Weights of a small GPT-style language model, trained from scratch on English Wikipedia.
Training: a variant of SOAP for these matrices, 183M tokens, 2793 steps.
Each number is 500 + 40 x the weight over its row's rms, rounded and kept within 0 to 999. Layers, rows and columns count from 0. Numbers have three digits each. The size before them is the row's rms in percent of the matrix's.

# layer 3 MLP down (transposed), 512x128, rms 0.146, rows 506-511, columns 64-127
104:482541495403519514427521518526545485546475484509556478476424510576541449494432459471507537455520482459576466472466501542503419491517485506499478551500482498505507537484508471522429509459460537
097:508442490545517476505512510548507435523579489419495530538510515524558505536484500489443558418513533466494551439464570522538577566461500459513505545423522517524538491533515468560466470389471528
094:429526430523472543474478474494495505530532529446489451475510505462569485481385417443475492488511432497527501613469460499467565506523421485435433518538505472520552477543490480598506389481517445
099:530437491530478555493513494483488432543508515524544493550477492498466455517517531400489459564533560513516530512544450564507474472476556519529517530466438446529506451546465527438538516532512438
108:529518555495475535464502471488534459508519412469432520502514483517488548517417460470448401541490442468474494460502573458418548498575473558506461464457403484520469497453546515493552527496492446
110:482495502527465478469454515511504552520476546492515535480497572492472455486428488522438383506485457506516466503492486456529466504533532461497469536533551516501496479494477443503470447557467477
# layer 3 MLP gate, 512x128, rms 0.182, rows 507-511, columns 64-127
093:548484477558444521518490528494468570514523479453501469492506460560549490483450468514543497538583474546469549502472511543568516489568452534453442525457506510547475453505533501550456600492456464
094:573479502434496534481459537516493455496493424534478493473514527478495483470578475503498584531487484462551475523467541521513532455383509455438534512520445485479490496503549477542483563501523447
102:453517606490405492511545538588473473471499429451510442501502497522517445572522477496484503464571511524447499525483509434428488487535500480551508546517470617446421535505428502527406525508553517
108:477535476526488465447562468472425521483467407522526482503460495489531501543503536557529532490551420456554523470430427534502506551510464480511542439539452513468508497474455519512504449467553381
107:468478557527519564471457482520507531543524561474434532511495534518465420420515478464438511539530438510454469559519451502515537453474474523527511511502539475481447456442462499499520480474529510
# layer 3 MLP up, 512x128, rms 0.171, rows 507-511, columns 64-127
096:573434537501527533505480510549452562487543482468407475490495483566479557513468464453439526506536514492460491501500534535510546542463515535494526514499605496518441459446554529543507528447407499
099:470515447442499525592531561595546486473564500504507473501551479469557512507541472485458548571554470532468451499482479522465515480424523433455501455607441501529481465539490538593463503543540505
105:502491471524470560478536396494486573546440479547449540508533480487552481568534508586477487513441524484568515539468530549521458457496540468460489471443470586513522464514537447450594572530521469
107:534535503514501503513435524546530483555530555549594522500496546472574434516514511489519473422431497430470485553506563509514499455552576533504505546526596535546449540504572601556512471415485484
109:473516493520499502478509488504504536479534461526489511428518479512460492452471607439482486529517528520557516478541505525437464610487464478445547533489526514486452488489460529533545478514451574